Weights of a small transformer language model: width 128, untied embeddings.
Each number is 128 + 24 x the weight over its row's rms, rounded and kept within 0 to 255. Layers, rows and columns count from 0. Numbers have three digits each. The size before them is the row's rms in percent of the matrix's.

# layer 3 MLP down (transposed), 320x128, rms 0.0535, rows 188-224, columns 0-127
097:106122156117143091123113118132123125136111089095049107122167125120123111131126124171127096148159102133138139125145095101180094111172145138174089165144125143148127121113155110133112125150123140130107112159141104149109114139172119123115104126129137068134125112148128139111135138089160111117166119107148165118106101135085146117058147135138183156130128163111101126173133136145156105114129
104:146138098085156111125119157152154132089150156131118103123143094116146123125151133125124145152117147144106167113098132141101144136077161093135164108114108114098099125121153119097135117123146142146148133130135117141144135094106131108133172109179161153141109101145110099112201068112112167134124152137123115107134109110109154140142111098119144173100163153110122086116145160133107111118202
095:062081097093108150140132088087134145146126113135111107173148094144118120163158104102164149166101104071118172108120126108153172131118131147131136150126129085102106174151124164152137119157140138117114180114155118096084130145148142137110130138135155131126136125099090144117170145117117107116146123151190141133127136146122116115132116127137108102164112144145136155148109114143148117160096
091:128147163159111150131167138097186088115108109076137117139147100144094146151123146117150142106138136149108101140123107176109140149165118074132175155169135092093131147134126117130166092133138099156135139135134172148144159142129143110129094088105152144141117098138122160139095116125117137129137121090200141094112152115148112124110136103128113164152148180143118164133147128136127131156110
089:162143138101086132119124155104144137136141113100118130104147100132153163130127146154133144096131120118117136150089137150118140119131129134155100103119126151142156095149139167114123163116177138188131118117074148055128107144085122155107134131123110110134109112146170133178108162111155145094112146170132161152090101120128103070173131094131095126147148134128164112131155154157162115122127
101:156095132151114133120117150117113110143097133141127091089114125120066092109086185101102146082122125125104091112078134154127141135166132146090111159130140165143146105155123138103139135073136132164117172102150082152130112118120125189126150116127126144147133113121142111149150103148131143128167177144109135144142130124145090140148128111146104151138170116089179156113121108144132099131137
100:119113081133092102138091126155123115158148105135103110157071110140105112153095126111095085126135114116131155105095148132152138114108137084103157132177116112111184116143099098108135137145186153118132119139167139093142128104115148129095115137123087153110145149139101133203148110115100126118122142141086125115124173160104131110120129106107126102147156101112150122162084131145105118129111
095:140179127145139133130115130124119078135124111110127149135071128163136141104127153166177125172119114164140097141172170155144147121143117116137141087141110154096112105102135138136131137130137168124129176144073136132132150137094143119119124118063140116121121127110138120102107089152166113106112118068130155127109103076114121129120152128082084090090130158119121155134126122131128175154134
085:124107138142128177110145169119177112158156108196170137113123116123079115153146124113154110127130073137090130098108073112141109152132157145132129134110134138131113133173151115177129173155114170149138130101151128130124080152126092094126110121115143151142140087099127117128129116136118131120144200133120139146150147122095163152152136090148122127118156162093111123113136130145147135147098
107:131132120141137131123106152116125156124148160131110106123105119176090137146102141108145133121109129148102140180149167112156097164109129146155099137179095119140124099115157064112158117124120161136139139113140200101156152118106143124168094159134105109094110123133139144153126143145144139133077195133138133134135118125124155127137119131116123185163121115078125118086165130172121146138136
122:115085128147132074094132102138118115118125131132124122096128129112155161154126147163145136175108137076112144118113140129132128132112113179102150101138165105141087121123112089133093153109147076100098107128117135129087140124107109117132170110159093109131087104147148122117141123090096091125135107076154128118132151163108188145166126146144101125122153167121127112096108120135174090150141
101:121155156097165134136136154138153131122108148177138094157102121109153156108147129140098133164072126140133134154154126120099152160138119135127136171129101158124136100088156163133157134128087135134144120086192078118131135108127101128122101102132164143134124094135096097121108120123148151092110156066113105147137106146121165138153120124136105163058093101123122099140124126123129120124093
103:179119139097141140136145150125133107119151117098149126167166127123107124117133155092164133170085116112138178161111131138133139162116161139092125147155107110108099102135160129147122117123120132106113142121167142109173093110139143095149135097126102147109168108138082126191136136130142130138127120106128109134116150088101121096109145143170056114156119096151130084072099128105132138116118
104:080154142120105134148207130152108109125118134155091129128166128082150098128164108074148115145158117096161106107110134145103132154089141117130120088156074132139147134108166152113132113142157087151128141122130111139106121112132116158120132155120142113104145103144145095146113143121146117147125139143128148134117113110162118088091157118179095153134146090119112137144116128146080085080152
116:124078101119120175146118079146114122119156122142154132133090132118096147119079101124114132146140164110174125124142130116162124134136141151129178100105138164128121133164143093089097134132118173098143121109123136126149136112127120090085132124139127093116053155139078143100087126140105111138125150168107120160116129118149116123091106124120139146173143082161108163168156148124140156136124
092:062144130136165124131094099127188160173150149146110160095128126136131106153104125100101122135108119122115148168136135144140131098118145117109125122082139152133148150118131144114130124158133118151113128094146161145091121100165181146100161105089120126125116139157102095155118150117151083166119120122103133132116102178080110094125106139162137153159082117113162146087147134149108132103138
098:128111127151156105078155130172101110143120110143143122128173094135116168107161109143131114130095182137125082103087091162125116071152120134082111161167148099152153146153128134131116120114104097116121177110112135171158106125156116118139155156099137096111085123085119097125128132156135112148136113166143138159135127147131123113152096157121122167168119147115100106135119098092129141123143
102:082139123100129113137108161131138076134187166119076132125169139135113129117140140121144115201136136125156138122116167101161129133111140164129086098087127131157110136118124137113140107154120112134151117132139169128180081163158167143073128155116102124117170136116130120115111160117117139105103137107155115133126136100144101128171157120115146135138140088116091121142103152148122104104175
114:186102117122114101119132164156134108103087101139120129108128143157177107144134112123130122152116150093167145159100092108115119128118120094148115111118159122123117124144104079087132085088112115098166154106166101115156115114140151126144101093175119121122155142172141133134119125149155100150139114126127163084102137085121104164081171146111114128158108128101126122090118124140093155096109
111:148126127134145098123129125070123150138141113179128093159147124157085126160144168128145157094066147111149123142144131135105164118146107163135110137111124130120162120101136122111167144117129112062151178125137139115140137118114090092094098104138155099159127122138172153105135138126121144124143131112139150103107152098115169134139136132177101107125135153194152160145137105128177122153126
107:164117125167111088129109147118131138093116138158144133166144083111081122145095111137140108128130148145116072146105129172127126128153130136158118134168197086111167117158155172120131127110135086142126142136093145150140125129127150139161115131087121136122086095172127144135133067113137129134104135168134135136117114104115097125127097123078120123179146110164145120145120153120090118112093
100:179142140173147096096166126130171172089174106122145121120103131139111110136124152097110153140141126153126124126189114100114130142177149098137157118149128165139194102140137142121120116099148114149171144158133162150125109107111140129114138100148106162122147139123136128143133113140176136153153153053151136143134113136138125160122113124120119112143120143154135121103145178175135113172139
090:107110139128137134074115126186092115111084139105158161135118105116148104097155150126119185083174185131137115150133149151137117161103132127098115126151132133154146144123141144156096108106114125151142134116117134094150131101109094157132113156103149106098102124134115144129134154094085137144113125188111154111096146102117132126168120157129109155134107153145136087145127099076088103119152
096:178099127142153153144149140153121169125138116115150158146131118132144115135189121128136144156138138135084150096108130141131184131118124144110088150138129082139110125144136111098159136145121152134113146117146116093166152099109147161158154089153089107153124120100160143117157166160114099117110146131128175088145120102183142161133140129133101137131129121129150210119123091139170137129131
092:079077073150149092174129110138146127107137117110134110132138126149111102114152125111128102116094155099108119126153141112119100104120179141139122137094100107171145125124170092096114128146080132127123158122128126137143157137179151129128136154139142109126110139128131184105125149141116155136120112140109183124132106131136123110164130119097133169122146101074093131064094156135156145088146
110:120152151104093130118150143107121151139161085093131125115109125141127127194155098094109159143117093132116135083128102159114135191147087094130126104102132129119090105144173138134114145093134084131114120143099134144156110083120114125137079086114129114102118143142162138149118150131092151158106140166138140155108108130154089138135147085110122144177158154153109122169158114152135126140135
114:163111090169144156155119135147134092147139141144146126161115081131164077148124102112120096127142143121090096111125139162126127107145141132110126154141131126093144155105120125118163139125115123139101155097125079144093090085134145104116139092141122119146091136149114143079067093102118100101132128139177094131148089144080140146096120117118087165119173103115097118130155110144108127138121
104:163128136090087158139094135157146109098121170143162134115127130137147133130121125126072139150129124084095140142109107072129101125080113117133121131143133115128101153150144083155112116139108089164160141112137119147130082109112113139100101130134112110140114152118125141126143122104121140157077128121174136121093123139090132103126164115198162077196079143132129139138121098132136130128124
102:184129135157129169133145090131109137134092122118129116178090135088131129124143137091102119097132108116099098155144150135154146160148140135134144140115100111107139153153124176123075105115146092147134115128124155119107108159123081179136154131141123152084105085171145101125123120105103102088141140167154084148148128117149166149142143142107122151117137133165130156105144137131117143191109
105:130117114133132100114142115149159128104104114134128122133098111143099121113132125154101116133113140127117093129120156125099111125141148074184138146190102184117178107102106117144115121154124121149168119150126112114133177126133108108112120129129089132136169099126162170117124074069145119141081134055140128110108080136139120170129126129135115101088121108146139126165124158131151145153149
097:121125164108166133142124172123129124074163146147141144169113144134100165134113160103139182126088125126077120140141088101143133119122132132177108122121148114127149129128125120123136115165127120137123126110131143145141144106096136119102134080128098123126121131160137167151154170103115114122164143139092091066091188163095130106137133105152115166149115134128120135189113147135152082105137
093:136119150131128142115142130136130096113112143091141126144078134122163140142115149170151147131161120112162119119132162150181133140126108100154138133132160131147116156127123122134142107105140111102154141137166130067137097109171138156129132141088124127153149163149144154179140153174115155134175177163151116127125086133114083149114103150129127129102196115138150114126132162081133149180110
108:148122159113172094156141155101093161140137152182145118121120121174136100105130117076143130171126135099087106079086111117106168126146158140114140158076133142067131119145151170106136134128148152175156158114139104162083150146123124133142114132152109133134112125136087111113130159137105118129145103103136162149157114134130122139092125142088087112115154119101131123137142112140145124101159
084:159129118124123121109169138124120111123095129086151132154106115126115156145113102097093137134111149099104146093146117107154130091152176137121149136132173130129116107143129184098127146139119125149166081150141105151130196136129148148155126127114115124097164147156144092109128119170138129120135135072116098078170158174176111158168127114116134161153122111131156129111146118117156105087125
100:137172122168128087135155108110148131101130122101141097182137137129166112134158153129141175143127111133095102096169195151140154086168139144131119069108126104166074161130129153119130130134126131142172121151161125161120143096120115122130120148168139151130104137113151096129119120148123132134146128191098145093134145118132141141168111103108132121134093134145150115130134163116164155091119
098:090144158126144129095098096121135127128129114132114115113115119119142136126091119135076127181144132100126129145132107118164133119177148148144092165087106103114139109078132126112116119114116143168100148135121056077106130115093152121140147124144123137127151139116167143078117140107181158133119161114106189130097134088165147127144113139137124142110157117127128148170113082107159153120159
100:131119117152136105113107128115126116139113166158154121159108109128110200133171170144112113159141128104150134121125142146128133138151142118137097135089134129142115114137111091139137167129192103139138139134086128185148114170152153140117144108125136182109119092107099117151068127135175094153142100147166102130156133150178110126084115136142131093141099112140143140150112118098124156167113
# layer 3 MLP gate, 320x128, rms 0.0811, rows 189-224, columns 0-127
111:124110096153110100140151094136097133101152128117124129150147069121120131135155129131115149087125083169177152154141120096118134131121135154102162146122125118128086139109118122137105161089155116113094128120144145165134111111113093174155165151133163127112171097167083130118108119151107161150119187130181130094131107131157119129126162129109088152128147164123114149114132125181132093132113
102:136141158122113094132167153128144114101126163150117100133139107156108141179114131102159150130129098087146150174156112098147109157129091136121121128134105124097146112161109102140123138130192084135151153120158177138139179101137114132132128115129155130135153124143109118150103122120133100108149173116178114170110065112111111122143124110127125100130103175165155157159129132164161139096108
106:095143114125131098148132148151163138122096158169145130111082128101139092120114099116135141166098187134082150141140154130105120086125158107114104159111125143142157109064099120137114114119140147148121141118121092141122116143142103120176138136120131136152101130141146060092137140113122155140130139149058108128094094171124126168152111164110153136114140114111137136105138138148161108085142
089:143124152072120168113121122127165151161117106100121179158154092132152168126134133103138090112143110149137158159134135158158128125130102120102152117102117146060153072114151118093107128126161158132141095128112130082172097143126139132140140084137149125139139142125111124153163139129123158126112161163130137156115090066144148123137103089156121124138103132129171139133137115130114177125110
097:118088141114140121132099141140146146132116145151142116148133153142140104129167089152131121111118149135105150136135172141137140094099125164112124167163158148136086137123133134120120137089120126133091138134129178221104118134147151132161132119168141096103098166153135124059120145099104146110152114152153136162134145151084148140166107179103146119155098139148127124109120106153141165115108
091:136109133142140170130072119124088110123154140167126117186136149098143137191129080152129127093133134143148153105128154168133137123129142150114099154153146106136136092121131133157142123134125110113155080108137123154116120173174103116131137111124151116146099118111094118088127126112105156128174150136125101116160137115089129123112110141136141126200144132101150118130108126187173108081146
092:111096122156151145147105154089144112126117141144147118133151118114150105144123097124140165133097089107184091143126129143133132114109165134146108092073131123156104157126158135085106154126142170081105155140131100108092162117083189137129100116107143115108124155115103149101128118148133165131158167076135137144131098106149158100103118133128121093128144106149132172132143152141170146126163
084:141147182128124139146104107147145138119100132138123092152168129156137159134159153126118137110155145121133154130154144116141172165172106147128134157094106109106112104138142118092080100142176113129165123119098092109151164102157122147152148110124097086145170152091122158156134156136139123107119119088113143125158128107153149103098096097153102108201139152139152112152098117134160133118120
101:101129090194116083125134134154131163150122113086147141134110090119118132110096121105122143148133159155089156135116143135159101115143087150152104131123121118148153121127114123152069137117081155109108143149150141134127123120125125119153167196146104128150133148140115141123052100118142112100115146140172130127144124167159125129146122143093132162156170109097125137153182123139163115144132
119:134148118117148135170193118118146156086156125118162090135099134135197138136183142106133142148124104141131138129114137149079129137127123165175162123098127137133124131130118135152130121086137124098113143142076135121106103068132162147133172193153138119137149147152111087123119145148140140127128151146163141123146117123156142115094101096152140149097143118152151186122157129122143145126142
097:088140092123083136101151114162129151116159125071129108104111096110102138120084121094131117103121166100115124095111118091121122143143124085121159142107129089180118190106129182141116131109091149153097129142097153105131131109116152172146152176125120161142153097120133151172109147124100124141160141140131153105113104128152162174118134112106138108128124121117143127132155106144085106144126
115:119128088168102069087153087137145104158112116119123090087096115114103116101109148148107086106152148133085126137144131112154094114096106121127142148112152153157132125097100114149112120143158128143112167153138147178128161117126132150134150205132104129168108113159146116094133131093143113076140104105144131129128070144088116136115128125110152148115156140105124143112138112144143094146133
098:103128115193138144156125125164100149126111117113135149131148138101128135119125098118172113158171165151136141092147136119131153132092151121094099143141124151180146117095124170159112089157103134151111109182108128142099098126143112150139098155135142109165138089136108136086105148157130124131163128157125153116118136134098105141183122170143158140110174140094091146123118121165082120109136
110:128147156112135187115111090123089145105119127114129144166144169127073196133134138069161127124143172151157153083159145115124128112126113169115157124153125139159157138119130136131154140140134141122141118124099152151103125120127088118114162113163163145099144124133157122123081144136131132155154139181163146138083174109142148121129152135147165094145134159178128138121115123118156126110136
093:114141117100141112132096149089193124107142140120119130114103135166135068137143079143131111097154165160116130103128103144131186100146115086112160164137139136109095160112108084113111130099134134142101143121140164133169107145148103119140129144113110125133108107138094114117159147104106115184095097137101128103144071131117157150110076153129097144108106120106136114083149109132116128131125
107:154149155090120154114114122106155126115143111137114136172126110146122140148154129077119154147131116151141141183128149137124119132162134158117130137113121102150151114137141132128134137086144138102119142102139172110141114113102147127108150135124135109109121136102105143093117165164148154144134185155118147169134124079175179153125175075078099097128105118202131157139116100096131139117157
110:097111036172091132140141123176131159132128156111115122134112107134137121135113114134153136130127185103110134108143170079120153133099098138100094091121152080167148121103104114162105128108128118144117141138157172111156128154142150147135149165155128112136126077162141133105126127130135121120120149129134174109132160156100136131147135170116132158118140163126112148109176158146100143152142
125:146158142131136159152152137082149129116135103094124150178131151141154158150190124097132155095107092156164127159118157163126116141113128154113164101122091101119125106118153127111136148107128140101119118141120157122155137076144128140124139150110151117147176136107118123163139132119142178123120173128168175171115146109169133123156117125089133127118124142154165147153184122126104183120134
103:139143138161134102127097092115123090125134132104122126129094113113132093134198113133121102126143160141067125066170134112144150122092103123096076154119121118135128137120126130170086114109146152120161114154132097121117133110116070129150093143110161111119141141151134093113126135142112121158125094124136105128141142120143088150165188119113143156126164161080144175126144125153105117142134
102:124120116091124163127141125158149145101133104095135085102107153144146130135116123123162126100087099143133139073141124078140152107097103130141156127140111133125100134122130124151151117080129122100102119114095142143154125129150118172139125137118142143093119161108165095056121189121142152106158122162137096145119111168072140135168108106169153138140102162122130134075101140144118107140118
111:129141151142129103111139164110160090131142122122149143122105130103156080135131149097096151122163123145142160173141110132147171127141141118141159154113123101127134081148129095133148153074129114078105126126117133158124067099142147071136101121111114158165158113112130119104135154164108147087095132131126095122126081141124150113134146070143127094149136130139161171143110162101155163128136
089:103118107121174103106103120177096095129108117102147129080116113137165127146119133122115160119174093147151116134120143125108094100092137150181075130128119132167133145096147126132094133104116145133118149138106163102125087109124091167110122136117144116093137138131119094081102153117117130154127147178168140137098122147128114175131118141157141171160170135118125147145124127105098103077157
101:141164113112097125142151117076157168149141120066130093154111100141136151148146153133152137137131129119110122122164137099133126129143108092115141087146084111096121125161104114130112154150145132135144083114142088120166205130081128124138135103138140127132140141081158135158183114123153109143104159118079178147135116139139161114106142081123148090122133114119146134156144132112106154134138
088:124204188109115168126168137115163120115149160159163161168102130108172140143121133106122118119143081129130173136153123139102154153164130135121132140148116140084123123110135142127125124119127147121147127100123136104108078131115123082123110120102127161106130127129096104118091131138120162152106151116141130153114145094179108149090131095098091118106108150169128171171088118131156121121135
123:116142151118123115183143096117153134155106118114113152168143137152157139159129122116132165108128119133138133122131149107128103149169119170129146097099114085151121136130111131097102109111159148066106136139100170077123142116110163105106165164101086103091138142106143126144149124166140159125126154156185132149106114146121110129109149125115081075140116138156155160097172131125162156141126
118:133126141132130113120114114100132164129143143099158102107111091140156154156127125104201162082151115097114140130127142090146124108126119147126106081131102099178116132147127124122116141075095156068109108160140153130109129120143116123132114130133145105097149107149134147136136159145141146131189182146154106123132128130132114127130106138087069109165131111150122168103122082179144122116143
104:111128106143136104114114129145097160095094124127140155132176140116147110128138123140102101146126153164101146107127159122125121111101111123136096123154155138188128095094077140136109130154178112134133114139134091151130124130117136154133164098138165111165115149133137132128145146108191101147138131172148137124122173153113114149165170098120145140068128173108136125094158121137090084085104
107:137176150096127152116155108168168111122196113105172131156150137152156136125126129116150124096113089118085127102133147120118127097156151132119117120103125094088141118114163161141138147179136136130179112152134132104169127086080128140085106101094152117101155133143131102155105120141175120114135136160131142132139107069125122122165133126120097111093106155144130118138135122135101107083123
094:148145147111163101153164162079182114119165133130137083155144119141120082116131169092135179108135134130142170195156136087118134133136116107071171132113098156152186143136151116120132130108127110096129133121148155136107101139135141102166147133133154150130126093149131102157110159170114108123134108127139091119145128141164111114121125112149127132151128143152143111109106083130119168142134
100:112125110130103131145128109113119133108144139086135097148132132153140113129156152136126172140083139222132160095133132167086135084103081122143127123126127150127110079123106116108135135096164132117150125097148115123121101109095168143179128142138132117156086185127115096119147156100152100104138093162163159099120118139134118140145123105143143164108122109095145135107149132134176113125146
091:135128114143109079132150099120091139128112106118114136101160109151095135120105109114124181136111109136146093114066154135103067130089122160131157125148127123144127154142096127144117129093131104135136110144137163116146111092127157140108164196137140112147146121153163160129129145110128094138168108161118153150141146134137111132161092109139132157104114100079122125149198130127122146183139
100:140118159122133135085118132149112140110118174185119109146116118110122114150165128135141088109141153132093118116191112092147141113108114088083121157101121125141136113112104140090151137147137107147133120131141090136131162135168080135141138111151154111186128103128159144117125108126118161141128110142094117110147100145063138104136191139179142115167111152149142160145125116160105121095121
077:092070136171151107157083073194103110121140161142130153144116104124100101134095070167128140142122145129097138107126149114156142118090138166125102152136179179162128106115130123163102138160143155147137143125139127135136128131137111109117133162144124148137117098147115099088079158114146150132141118127118122124165146162138128118103125157144131149169151100102113152155123100138121107107101
098:138149142146118114147160137104171155068169111116149097149144121103154131150144164123180161121169119102115107125155167176132150130152138140157154100077134111144136156149141159128074119120141127096151137171137102145110148089124130149169121134159117163139109118129090111098135167128144112104152098115137163136148122117103118152116104108115128120101124115135141120136188161138147084109104
090:111135097112139115099130132170095148131150114132149169113113165088139151091081138116143123144127136159097132083147155118136091121123131120098113164151141152150128171114141155155139142152099135134115120128077161152105049149126095163120104131117142176109139090163131117157133145165090122141118110141097098117113129137128101139140155145068111117124112137133121097136102118183127099125113
090:095087108126132127180129143172151132114142117132118146085107128146137106125147121122142149141122130129079154118145121153114110107103107112135094156166146145130106116135067110171123139146103137126118122144158090104145102122139096153121139156161128157185132184161175094135112144102103149127106125128137095078124125177096144130174168127115126152103133163075122129141120120131155144099139
# layer 3 MLP up, 320x128, rms 0.0696, rows 189-224, columns 0-127
104:142163136072155111131132133117169118143180112150139093115133110086105093107154141102132140127157178128122160119093129156158165133133123124132187145127186131116147139139142126080131117136139134143180133114120143096135131103140132100111142122147158158130099142115117099109189126106146128099089104143125122143124123124116154118151147111067135118103148144146115106102155177100125120073150
104:140152135145146156156098139154151136086116112135102125142134153106106143117105145139122144122075106129128129160163131153144109172151149180135160125134105121125101151119101122123119144128136140137107115121094134132123124121080116101098127124082137172131155118122123161137091108158076170109099154110093170103140164064179145096069171121122167123125139127153144135152152124131142119158131
099:131187140142094110108115118103116100133146157120129130117090163108128109091142098137145132143122131149080116103152107109121108140137127123141134171129126126089180151098123114139148133149133118173120159135139127208094149151112138101152104104155129119165088155128140115077141166137095142138113139149126124147100146105093115121155101103112088125159128147158113139101121078160128093082138
099:115136114133118094105119157120092146104109168152136047133124099137155127115147155088110097159143087099104075117118139150146108165132176099165152131108134109104142143133104107129110129118119075117163143121108097131124175099162117111124125159110118130153168134097118159123131147163126093115132143105103151154135130118131164169168120122118182103116147120116141127128142171125129118163134
105:122132137090107098101158118129109126129085140122132036120172093142120105118140165132157146135125114151114112138131146119164120115108132172117146115154162114160128091105125128133152120113133134125114114117160098145161152115166124149156120153139139134192140159116172108142128127096197118126137156109122135125141084148092132109158122119172119155133148158121145169099125107115098170145110
099:135159129147102159129088127163077106125131104143190163162110142143125142125110113128096133086130070124139108127127134143094121126119127129132098162149125115126130123104159116110118152076066155117130135100105142119100096143133137156116121139112105110143139133095112122189091155146115152131128125171116153124093172093144112142114110143137098128124175139129079145144095123181152140096127
096:107120076148139163101108127142112115099130142159146160119121148057169137132104123128122099101125158180144124099107102164116125144145121137135118133107154133168102157160140146113122117121118118133091119162111104136133095143124128115152114139133109111129107126108100105091096115127121177079171086134150124144100152155121087132100111187130117163132136108131122151131113093155173125191131
089:117101073127111116155181178101077148149113111085122121132111153102130116149114127137089108135077120142150124117122162122134068169136187111142124097111159119100138123109120152116152156145129126136131134180129158130114120116085149172106121127127140125130138117189097153123122108122125108094133100148172121147109140149144095118136089106113142127077117112102119148147157129086116135124134
099:119134130121167114138107138114106171151115171121122128141104076142075155133083130091107159126152165111144131151095154098126106102147115166144109109164118123132136121153117060104108101152111118143150170110124170075107166134111151120133108137121117118132123102103123098161121124105133176114101165122106145128127082134129170181132127121091141131135127134097124127109149106150157135171144
110:105095091177093088122113134144109154134091100153116140128128098126101112128076124127149153085144183129109137115128149130138122102137114115101084106142173136145134144127133130168122150152127110128098115130137146154125129157109133100114140077118111131150127117146144153111132102123118096137122119095092136068114141131068123153138121174124066120176147122114132085101154150129142079139151
096:096146109082121131153133153139137147136129139107125133097132120090123141099122123113115106143103156099135120154134087097131155203145120096131162180136118114148108182086153143130159140144073132168152126123143121045120106134115129166136125150135122133114130119149119117180129146127121110128100135134130132109118106153157160126072130135117129129123083097148112112135132106116092116066120
101:129115183131109118149141129110119107126148129150144135072118122130133174130117112159138132123134122139178160188104108144143136120166113148115105119133120168123110079124162126140081143139131116128083172155132137145164171134146152138127107151086179098117108152117110146137138132127125160168126158151172128119129106108119089145107108131111095107132101123165116128107157067113154157173130
104:108154138130158140104142151160098147124123139115096151112167163102140163136149081076139122156156126125121156129124117142105125130114095196111096108104116134143131100145121086145102143095089129089102129128086141128116140112115078124095116142127149150110137109128142149160126128122109113101105113153154150112072155152135089106121102096131127175125099113169119161125129150160148092174159
116:118099113126127158146103065093127121131118131133149139116160119145124136109122085142100134140111137115164151095106156159105088113139166177139091087111145105170133151132140102093096160119081146097168156130130129141147130120134172115091148162178104134069118103122088170080141107114128157139167132123155116146118092150155126131096130133102145118148151121107122128126151134145134135119153
099:142178139137096119163140138130153132109133143159143137114135126150139136120162151115145159135149183149108114071137100137093140141145156067120157119136098121143129137159120140125112122089158136127170113113135144119137096148096148112108119118141102169107108127116129153115163101138096132129121122110099134074150142153154141149153157153052160124098162119164115115131125174097171112112166
103:137117130170105110097157120140076120121084106125145127101170127177093133121132128131108134121089115137122155158084119142117073134135100140146089117123149106195146142123125145117109167077083119092138138124140177137168115147147138127103120158117091081130118105115122168116100136165127135162149114118112139142145100113135115154180111123148132164131110164109131115105115129090142123131160
092:130130107134115122177115152170132102116100164125139126130153133164145143123136134149120139180130143121148118135166146130146137149123151176150101081112105094185153118176128106080121125160093127138107139128145177095167134147145156123102125152124121080113129151092131138098091121112119165101121144142144145151124177122108105095140152142109186143102123136096105119147163154116140140105171
118:156104132129134163098122128122111125140138080102138148142092130132150137132119113127175119146151093117098120175128119139129109115091108129118145115139122107125098054106099096143149147073084120123167100111154092096188119113144154121087125137114136148162121092101141119140157126165161124112128116171124186098137143115148100127120139151134138149101150142156115132107137140109064151133137
107:159098190145133142168108110079111123132127137181132115167107131141099108150167130138124148103096146122153156147150174104160171122144079143129123097137127149128121093065143133128170117140122099133157135101132126085168149146128103119132095109126169123123132155106118157141133104136141174141132147123172148130127141117097136125134142162174127076165137146154129129146126107158153141136145
108:117158121145126106171140110073147125133139187185120126135164114112109120145136144136130152192090119150079151128082131140127146112138153084138151131142146116108126133117160140121148141109139120092107145099159127151089162114112170091141127150128125142146078115149096154145137142132125157141146115084113124128137085126158089096138113148107102091132136125187135132123128073127129119119104
091:130145102123143095161141130133121154163149139109153113171132094138095150152170096157167164104137140119118117116103137139113075114133126130120124100151154156073136144134106143128093115152106134124154142141075138120110179123124114168106163100149106111116122148135157106163167100096140124160201133113170177104149146121118118161127115155084116112138116115131125117142153091150099126128129
102:151180133171107110131142133101156143128101135140129183143146125166115142152146164149109136133130120193075192126153112113125150100107163138118121131130141139141098110089134098116136116127159116143175146121127141138096160126085123095142153154132134175153117111175081134114143142145156117147131111122093154121126098118147127104129153146116129143125130170062126138160117092138119165128119
103:123122180144146160172121160168132123108142129173137101156080158141139138162159081142136136148111135127123154113117150159117147084171096160137172161157170155119111106119161168117169123142144140140100148103108117123134126138153111139119121117105137117132145108160094113092127119132124157161105114135156125144145137100113133180150150161154153087123112167173155108143129127168106105148129
096:121114117094128153143134113143108123155125119125145117153123110142174161091160128088118125143113111114125126144104129160119153134126118117103166117162120112105162113156117100128166129152132186151132153129112147150132150132138150125105096096116146145115109104082124123151135117134146125114024142099129136140143127133125123138178163105136137127101100142055163116105103105132086189103121
110:149153118162103145078145140099127146115155117094131081144107136146102101141142090144124141142142189088127158078130119127125152103125116124114149151131146133099159147109149154150132150154110102122140087144126112179146114093160088129167108089122159167131122131131131126117101132119099107148125126120136122127145155137155122125186092161144181158158137145146118103168116135177113107171143
111:124128098120114192173129133171115096124144157131153129154119147118113090121092125132078092137119136163131110085122128172113130141090132143135121150162179156116153116087110127137155144142119149148116159118135077141110105146116140149155107136132114110154082138136130115060106124122118133107165058158166109126134103152126099173141122159135110134106142154127118129105169144139128115114123
104:101131131165092126157054132163130153136076119152120151146162140132107109147135127158129101099074145142128118074127156130124115112125148120113112114132167126150135124129101143113152129179137099108093149173173132134136173137144149141144169134132139088144075137123108166101143121128118112156185144131128119133115150146144116129170108170134128137177137148142119130148165135114171148116121
107:102140117174109092139138175109127155125119140151078138075088136182133126154144137128095119174124144132169123134119131111118110134094114098132136091122118177158147090120102111125129098089152155089090160110118149135124145114112140107154147149122125158160107161126154155102147131127107072145166136096096142096090124146114123128086128111116133138148156097165124136128132141095149148122167
103:135138143115121124154114097149195098169146114089099087124137113154109115138149135151126137157144138137105133135153112133140134156119106118104115106130152156131137046135088098136133132154120121156174146112114080121100132121109113131117120096095122138162136142149151077140145125077146099116099158113127134114118120147082136113156154060167128101102139136134140117140110109104111135092082
099:112117151156127116117152093101091147139119133171077116135149111108135122141154083130172147136124175120154089114141133117124135146142149089106124131139115113152138146165152110135119143140115119124094140095154103083159177147118106091109111085147106165101130082077148137153131148119154115136137128106133162101128139129125179131103179165104140094146173075134122111148119133131125153096144
092:155142157107142132093181163127133133128155078104142113123119142133147173121108132103142115142101074079133131084157082109095117117139071139145118099084128117123111139116116093144129148106149147141102136136065147150095076140129152132084086131109116148102122081161137115128141142149088082106118087149164127150129153112148118114115120142107110115120090142113119120130150137132128134123143
107:138141138149166091099149111111122131147128157131115065146104112134095139088095163129118110171105154105146108119117143108130156129131140097143131129128124130146121130122141130091164156128137150125126137120105115178060153127120131125161144145171094153105133183165172098150111118138145093129103094113115152160086142139134123137138156087085077142138115141120143124156137112134074157110099
085:144112139133105096158090153088125136145172137107148103118170170139140125115119094122107107152120070091145157096133121132141106133157176132108144110152176120138132155105176108137118128105127127135107157099141142098110101138128127150150124134133140160134098169122140105089074108170087132126145137110146128138083102128132128103118087101089097130132146130072134158150152110101147101155150
098:127122068149135118114115102149146113181107121141131157150140141146116143116130100149121121163118146141090152112145135105088138118113132080091135169142134129105092105123116139131172184148106127151104123104129150162140151133117102096104156184105133108113140126158193130132111093122113161123116135135113129126097148152174172103167169098112121115166136134121145135130081142113111176137143
095:081086124068125145136164106147108137135068121104163110108178140146165125108132139112130144120107102109124140101151122137153101158136096117132127114109098081102114117138126127160141133186137181155128108105124116156154118121095143161115145098156128108078137099103130118152136120108133110121110103121079120129145162116142134116160159081079105124139134129127115125168114125106132098093095
102:135126120097102119091148112098182117154118156129147070152150146130143113110151131158116142137085137101091123124139151169117139106147131057116143127133128130143145121155141138095166128155136146102134127148128104098139127129131150120167137080128088089126129164111153091152155131065154097125108122126139115119126123114121119138116094079171132092118083105180135126093137140088129113141108